Part of a small language model's weights.
Training: a variant of Adam for these matrices, 777M tokens, 13375 steps.
Each number is 200 + 40 x the weight over its row's rms, rounded and kept within 0 to 999. Layers, rows and columns count from 0. The size before them is the row's rms in percent of the matrix's.

# layer 5 attention query, 384x384, rms 0.0857, rows 0-9,64-73,128-137,192-201,256-265,320-328, columns 0-47
085,208,170,174,206,149,219,201,225,184,235,204,177,236,128,241,182,262,86,219,172,212,210,297,201,255,173,207,171,212,224,196,256,143,192,124,255,248,266,268,152,222,269,165,191,211,275,288,242
091,222,162,196,204,230,183,218,203,239,206,189,203,232,270,161,240,245,210,187,231,157,239,143,117,131,136,240,236,236,207,207,233,178,206,188,235,221,239,192,131,207,171,255,254,202,179,137,229
095,188,234,233,225,162,146,239,187,176,204,197,214,193,120,243,210,192,176,185,213,222,212,156,218,204,225,251,213,223,127,233,124,106,201,207,231,179,214,141,243,201,222,173,195,185,263,212,283
084,170,243,239,222,170,232,157,205,221,125,102,250,225,172,192,234,186,176,167,213,229,184,253,219,197,176,220,186,241,197,199,242,228,211,169,182,221,175,160,174,244,208,249,251,159,215,220,174
084,244,196,285,133,184,195,197,216,243,171,129,249,241,295,223,184,271,116,240,203,212,189,198,150,138,168,141,193,252,262,200,209,221,222,203,224,206,217,181,161,275,227,140,223,215,221,237,208
093,213,183,195,233,269,191,92,163,243,221,198,233,159,184,127,238,233,184,219,135,177,182,247,172,157,143,241,213,155,289,165,235,218,219,191,174,259,102,236,189,237,154,232,165,240,183,63,142
104,156,291,187,205,200,143,195,276,147,232,151,193,170,205,182,185,180,141,250,169,134,165,237,156,189,175,177,141,223,267,194,212,251,226,134,130,187,296,176,191,196,253,181,224,207,214,110,153
098,281,238,179,184,154,197,219,184,169,200,266,181,246,190,190,166,233,203,168,132,182,224,250,242,198,190,232,237,248,190,206,209,135,132,164,292,193,206,184,125,242,111,200,231,92,211,278,220
100,177,186,160,210,152,183,252,262,203,195,144,229,168,200,215,192,251,112,211,180,173,180,188,186,162,208,214,157,208,201,201,225,310,269,250,110,174,220,240,173,187,242,193,204,237,121,70,163
111,212,188,174,197,110,259,232,182,221,180,209,160,272,148,195,167,167,251,174,217,204,257,162,146,242,194,227,269,213,176,191,193,204,208,216,285,234,196,143,137,172,167,166,235,166,282,252,202
081,175,235,177,156,217,175,199,228,158,182,177,185,217,180,213,214,185,209,242,182,211,138,221,311,238,153,177,186,247,247,184,273,122,197,203,265,174,267,197,180,227,202,212,173,250,219,263,231
090,200,170,214,265,169,183,198,186,206,191,186,215,258,204,116,181,206,199,181,201,162,183,210,168,225,185,217,211,194,209,177,158,210,228,232,93,192,259,172,135,220,149,215,216,140,171,180,241
100,193,221,186,166,187,197,219,211,241,180,175,135,152,98,216,261,281,221,177,160,229,254,291,251,287,210,197,200,161,209,212,196,222,200,200,212,265,243,243,234,229,188,212,202,198,248,240,231
088,270,174,238,239,169,165,234,158,255,201,164,244,210,223,203,190,185,149,188,216,188,185,157,195,191,210,181,183,209,142,192,144,262,272,236,136,130,187,124,185,253,116,201,165,181,211,173,214
092,145,196,155,234,193,145,168,195,157,176,182,248,236,196,176,198,211,185,127,207,164,149,92,143,202,177,207,228,159,230,171,153,220,252,248,99,198,170,200,169,205,211,172,198,200,214,222,220
116,151,246,115,252,165,183,172,181,165,231,207,216,232,224,194,243,201,191,188,163,162,144,170,174,197,176,241,238,176,267,180,141,127,203,261,170,159,194,217,159,168,188,141,148,194,148,154,198
104,177,208,189,215,168,179,202,236,245,239,195,176,114,168,209,193,164,177,217,191,220,180,190,204,206,133,165,180,119,184,241,160,242,282,158,85,134,172,186,184,246,243,216,217,183,242,193,227
107,220,182,235,173,248,256,156,191,222,191,219,188,163,200,183,230,238,261,187,177,220,207,174,261,287,222,249,194,111,145,250,225,125,156,209,255,174,170,201,184,230,200,271,197,169,224,221,181
093,191,260,241,232,148,162,247,222,181,173,201,170,144,165,214,159,211,169,196,195,221,182,195,227,176,197,151,169,168,255,227,152,249,243,144,122,132,198,239,170,166,261,157,169,227,170,171,202
093,228,123,190,226,266,203,210,244,229,158,158,215,265,190,146,155,200,177,160,164,253,248,175,200,260,206,239,245,200,197,211,185,174,195,279,262,283,155,136,176,228,135,234,274,130,244,225,183
120,236,216,256,237,157,181,218,203,182,204,248,208,188,129,139,246,217,222,136,205,226,244,196,201,166,252,126,185,193,245,204,219,217,225,213,162,155,210,141,195,225,216,203,202,282,225,254,209
122,192,252,152,165,239,289,200,177,206,277,159,184,222,258,213,158,190,218,224,213,160,165,232,216,164,157,183,216,186,190,222,241,258,192,182,259,206,129,194,82,190,195,220,191,140,216,162,156
125,219,211,185,266,199,184,227,233,161,199,244,199,152,163,196,193,200,135,135,173,179,242,194,205,157,237,156,167,164,175,228,86,207,220,170,187,164,172,147,207,166,186,211,207,178,203,235,236
109,177,189,120,196,231,187,161,175,224,219,191,194,214,244,277,206,194,215,171,143,119,148,205,254,162,141,236,166,136,185,186,223,219,232,268,222,164,184,222,133,232,162,221,142,245,193,198,162
124,199,207,198,168,236,151,158,137,222,209,102,256,188,239,207,227,256,209,279,118,178,209,241,197,178,135,210,253,209,139,223,242,266,185,196,244,181,208,255,159,188,156,230,254,253,163,188,192
114,121,180,167,232,196,205,198,247,205,167,220,223,195,267,269,224,232,201,254,159,195,130,280,247,144,169,317,198,212,199,196,215,165,245,256,191,249,214,252,229,245,115,196,198,234,116,193,201
087,184,255,124,248,145,180,179,159,142,149,209,184,195,177,212,236,168,196,151,109,203,196,314,212,164,140,180,197,167,199,193,138,262,223,232,193,73,187,201,230,223,172,214,184,261,252,146,192
086,229,221,192,213,216,252,255,187,149,232,145,182,186,219,169,204,265,283,260,285,169,140,182,234,249,193,137,189,184,166,177,228,223,181,152,197,213,142,205,122,225,160,199,130,170,158,211,192
083,198,160,144,190,114,159,182,183,233,129,160,225,190,158,181,215,208,127,133,159,241,191,229,186,148,159,234,152,176,217,190,245,195,197,169,167,140,187,288,200,171,212,245,163,163,206,185,228
097,183,229,235,212,204,248,224,233,267,113,120,226,209,178,209,149,216,121,153,279,262,219,176,201,244,213,216,199,198,196,213,204,199,202,265,263,209,218,235,205,226,214,249,186,160,222,199,204
068,252,275,141,218,124,213,210,182,156,250,259,191,190,200,243,184,101,236,154,235,183,224,179,233,147,235,186,185,179,237,150,207,143,115,244,149,233,177,304,159,185,119,231,189,249,137,208,206
061,221,185,204,194,197,165,181,196,236,270,159,142,204,168,175,216,216,123,199,264,201,199,216,204,193,169,289,221,170,241,157,197,221,153,132,176,159,194,152,204,280,229,204,128,121,262,157,168
077,238,229,244,180,147,221,257,201,199,177,123,168,207,177,165,198,196,213,200,201,171,210,228,208,269,238,103,204,190,168,151,168,221,232,244,251,274,174,260,212,181,197,135,130,156,198,224,196
086,183,196,239,262,261,174,161,246,153,175,139,181,168,176,173,159,243,201,218,207,207,169,263,201,170,236,218,236,245,195,261,214,208,230,161,66,138,201,178,183,260,207,200,217,139,285,116,163
087,212,165,207,175,194,238,173,199,231,220,211,176,147,179,215,207,238,133,187,202,160,193,247,137,149,189,124,209,156,196,232,230,254,314,182,154,246,215,210,237,251,216,199,126,221,275,106,157
080,187,238,196,232,197,210,187,278,158,172,169,257,163,200,222,183,206,222,219,220,185,162,227,252,165,195,194,137,260,247,209,195,188,189,195,98,110,194,215,189,197,214,161,189,232,228,163,191
097,172,252,185,260,231,147,211,263,148,224,190,202,170,232,215,172,179,149,241,215,193,124,190,254,167,213,250,195,272,233,201,199,154,205,124,133,139,217,170,178,199,298,195,220,246,212,234,222
083,182,214,161,167,178,189,204,137,242,174,246,105,222,186,160,260,261,163,156,194,163,241,251,228,262,238,277,205,176,81,218,179,207,208,178,244,153,139,192,155,192,174,242,173,88,232,142,214
082,225,231,233,223,251,213,242,229,204,181,169,233,156,223,264,165,213,180,198,206,204,141,191,230,155,228,230,197,270,228,225,191,264,189,226,167,159,242,215,193,194,175,156,217,270,208,155,213
092,136,101,186,203,95,171,192,168,255,175,212,181,241,213,197,223,200,171,185,141,170,191,280,186,222,197,264,260,171,77,228,166,223,154,282,211,211,225,202,191,229,193,168,213,162,254,181,150
075,241,252,171,279,196,199,178,177,240,206,227,191,210,188,189,189,207,253,111,171,232,224,266,158,204,207,204,192,137,203,196,277,187,198,241,231,257,143,188,165,218,184,231,169,301,92,182,186
100,160,208,183,199,239,283,141,197,198,205,230,234,213,313,182,220,289,159,270,142,159,200,210,198,182,200,292,277,238,152,229,121,210,213,166,198,174,198,200,209,196,195,193,163,125,241,142,171
075,194,203,291,293,201,171,271,207,242,230,235,227,159,150,163,175,207,119,199,195,202,207,242,202,190,204,161,147,212,198,145,186,169,129,257,258,169,299,228,215,219,190,256,170,227,130,210,210
072,198,136,232,185,263,168,78,229,169,189,273,176,168,239,265,254,266,223,225,185,185,220,191,221,171,166,283,198,219,171,204,151,193,229,146,175,201,197,122,218,76,229,278,134,187,211,225,205
086,188,198,206,156,223,265,123,206,164,203,241,169,185,237,229,183,194,186,235,116,250,221,255,211,171,115,248,293,209,144,184,189,247,217,109,214,209,183,188,134,216,218,211,231,193,192,99,173
065,174,168,204,135,255,164,182,247,180,232,215,216,221,228,214,218,300,224,211,147,156,196,195,212,162,206,177,270,186,185,212,166,243,222,192,250,174,203,214,192,228,252,194,218,180,215,238,246
067,214,153,290,218,205,143,145,273,234,169,233,172,203,164,212,179,223,177,171,160,217,244,184,157,245,181,241,245,207,267,187,269,150,164,241,169,214,158,171,198,54,216,301,148,209,186,217,203
059,226,242,171,265,169,231,212,136,181,140,272,203,198,166,113,222,239,213,213,196,215,155,174,199,184,193,313,136,227,190,257,172,210,258,231,152,226,244,251,168,194,129,173,240,297,163,174,140
053,219,149,281,127,252,165,201,219,238,223,204,186,159,184,221,170,239,193,284,188,244,157,173,179,209,168,160,218,178,215,225,252,214,169,281,176,163,198,119,160,171,229,221,198,194,270,120,220
061,245,219,199,190,67,214,148,179,199,157,256,265,186,201,152,200,112,224,231,215,250,211,142,209,243,179,174,143,217,195,193,171,165,166,267,238,223,187,217,196,246,232,240,146,228,204,209,206
085,223,236,200,215,195,212,153,161,235,266,168,249,194,315,217,185,173,180,223,251,200,171,259,236,232,197,127,147,198,206,248,161,155,223,157,304,164,182,168,229,180,243,188,198,274,212,261,171
081,158,178,215,256,230,135,233,148,206,208,216,244,211,221,213,209,257,179,145,165,211,155,165,152,200,210,205,225,228,208,176,211,303,241,267,118,224,234,209,151,234,224,179,236,239,144,153,317
087,170,222,202,206,159,242,213,174,236,205,241,134,196,252,193,195,208,131,211,250,138,233,278,191,178,247,235,185,198,186,203,258,164,114,199,305,225,207,200,201,269,211,248,200,200,308,211,184
089,165,169,203,248,154,157,186,190,158,193,180,208,208,176,196,227,139,181,161,185,202,152,170,230,213,268,267,266,226,219,196,234,250,206,257,141,197,248,179,148,119,235,232,207,200,121,178,175
097,186,210,153,163,156,197,232,183,218,177,220,188,231,241,192,201,205,232,132,179,162,147,139,144,255,230,228,244,204,264,210,252,251,225,280,71,232,219,221,149,163,120,168,218,224,139,217,236
112,303,233,253,174,213,229,184,200,185,242,250,238,193,169,150,188,222,208,169,168,215,220,141,162,194,184,186,115,153,243,209,155,225,213,222,124,195,190,217,163,217,211,179,186,168,113,174,179
115,157,297,101,165,47,220,262,151,133,203,226,108,167,190,230,246,151,181,175,213,187,126,216,181,201,243,209,275,187,135,207,253,202,223,217,156,209,240,216,157,156,187,199,188,139,232,217,231
081,167,199,281,242,234,210,117,170,247,197,230,157,211,160,270,247,218,176,230,229,240,232,241,294,227,212,195,259,151,279,190,209,177,176,191,258,152,148,199,207,208,206,252,202,122,142,180,178
088,200,220,141,196,64,180,227,195,174,147,168,192,149,120,128,218,214,173,226,161,121,206,231,189,183,234,210,193,151,220,193,171,260,230,210,162,240,204,236,180,206,214,192,200,176,181,160,190
# layer 5 attention key, 64x384, rms 0.0722, rows 0-8, columns 0-47
076,218,178,253,226,172,196,201,193,249,232,196,165,122,161,156,109,191,216,176,234,110,257,202,112,159,187,230,218,269,223,245,120,226,190,234,219,189,212,205,156,193,227,214,216,118,212,86,213
067,207,172,215,275,178,192,157,148,152,150,215,314,207,204,201,248,256,200,185,198,226,154,283,245,265,227,196,195,142,114,206,254,174,228,206,212,217,243,260,232,205,238,225,143,217,200,238,146
080,187,213,265,181,213,176,212,141,217,166,224,169,195,162,155,149,111,218,153,274,157,217,172,132,120,190,212,224,291,206,274,194,213,192,205,162,245,137,212,161,259,165,235,247,243,200,177,163
076,216,202,219,236,267,185,260,152,158,112,195,209,211,159,225,235,191,172,171,164,221,121,133,221,207,211,128,204,91,207,233,223,237,209,202,230,234,216,198,224,226,160,199,184,192,225,251,210
088,260,205,177,305,171,255,200,197,214,150,172,195,254,196,194,261,186,250,161,154,206,228,236,205,221,248,252,200,166,229,179,202,180,276,241,140,182,279,169,217,184,149,251,150,140,209,203,193
075,211,172,161,254,194,193,166,253,167,266,245,227,211,221,198,229,166,270,203,92,246,209,257,231,176,190,141,211,185,253,199,273,159,150,194,212,272,262,208,204,170,246,237,168,217,262,166,229
101,240,166,285,231,244,221,221,158,266,193,166,243,296,161,220,251,265,183,141,183,172,199,196,238,222,259,186,235,225,181,227,175,203,224,220,226,219,197,160,244,254,227,211,132,225,157,212,211
089,157,239,157,212,210,131,247,231,202,173,206,196,192,262,161,279,226,185,171,189,228,183,211,215,143,218,213,198,240,120,232,244,190,171,242,179,211,235,169,132,192,169,215,245,202,244,169,233
083,250,210,261,216,202,265,174,172,182,213,204,184,228,207,199,180,236,227,178,222,136,214,182,169,166,260,148,190,111,205,224,206,305,191,263,182,189,211,165,262,271,195,118,188,281,213,229,180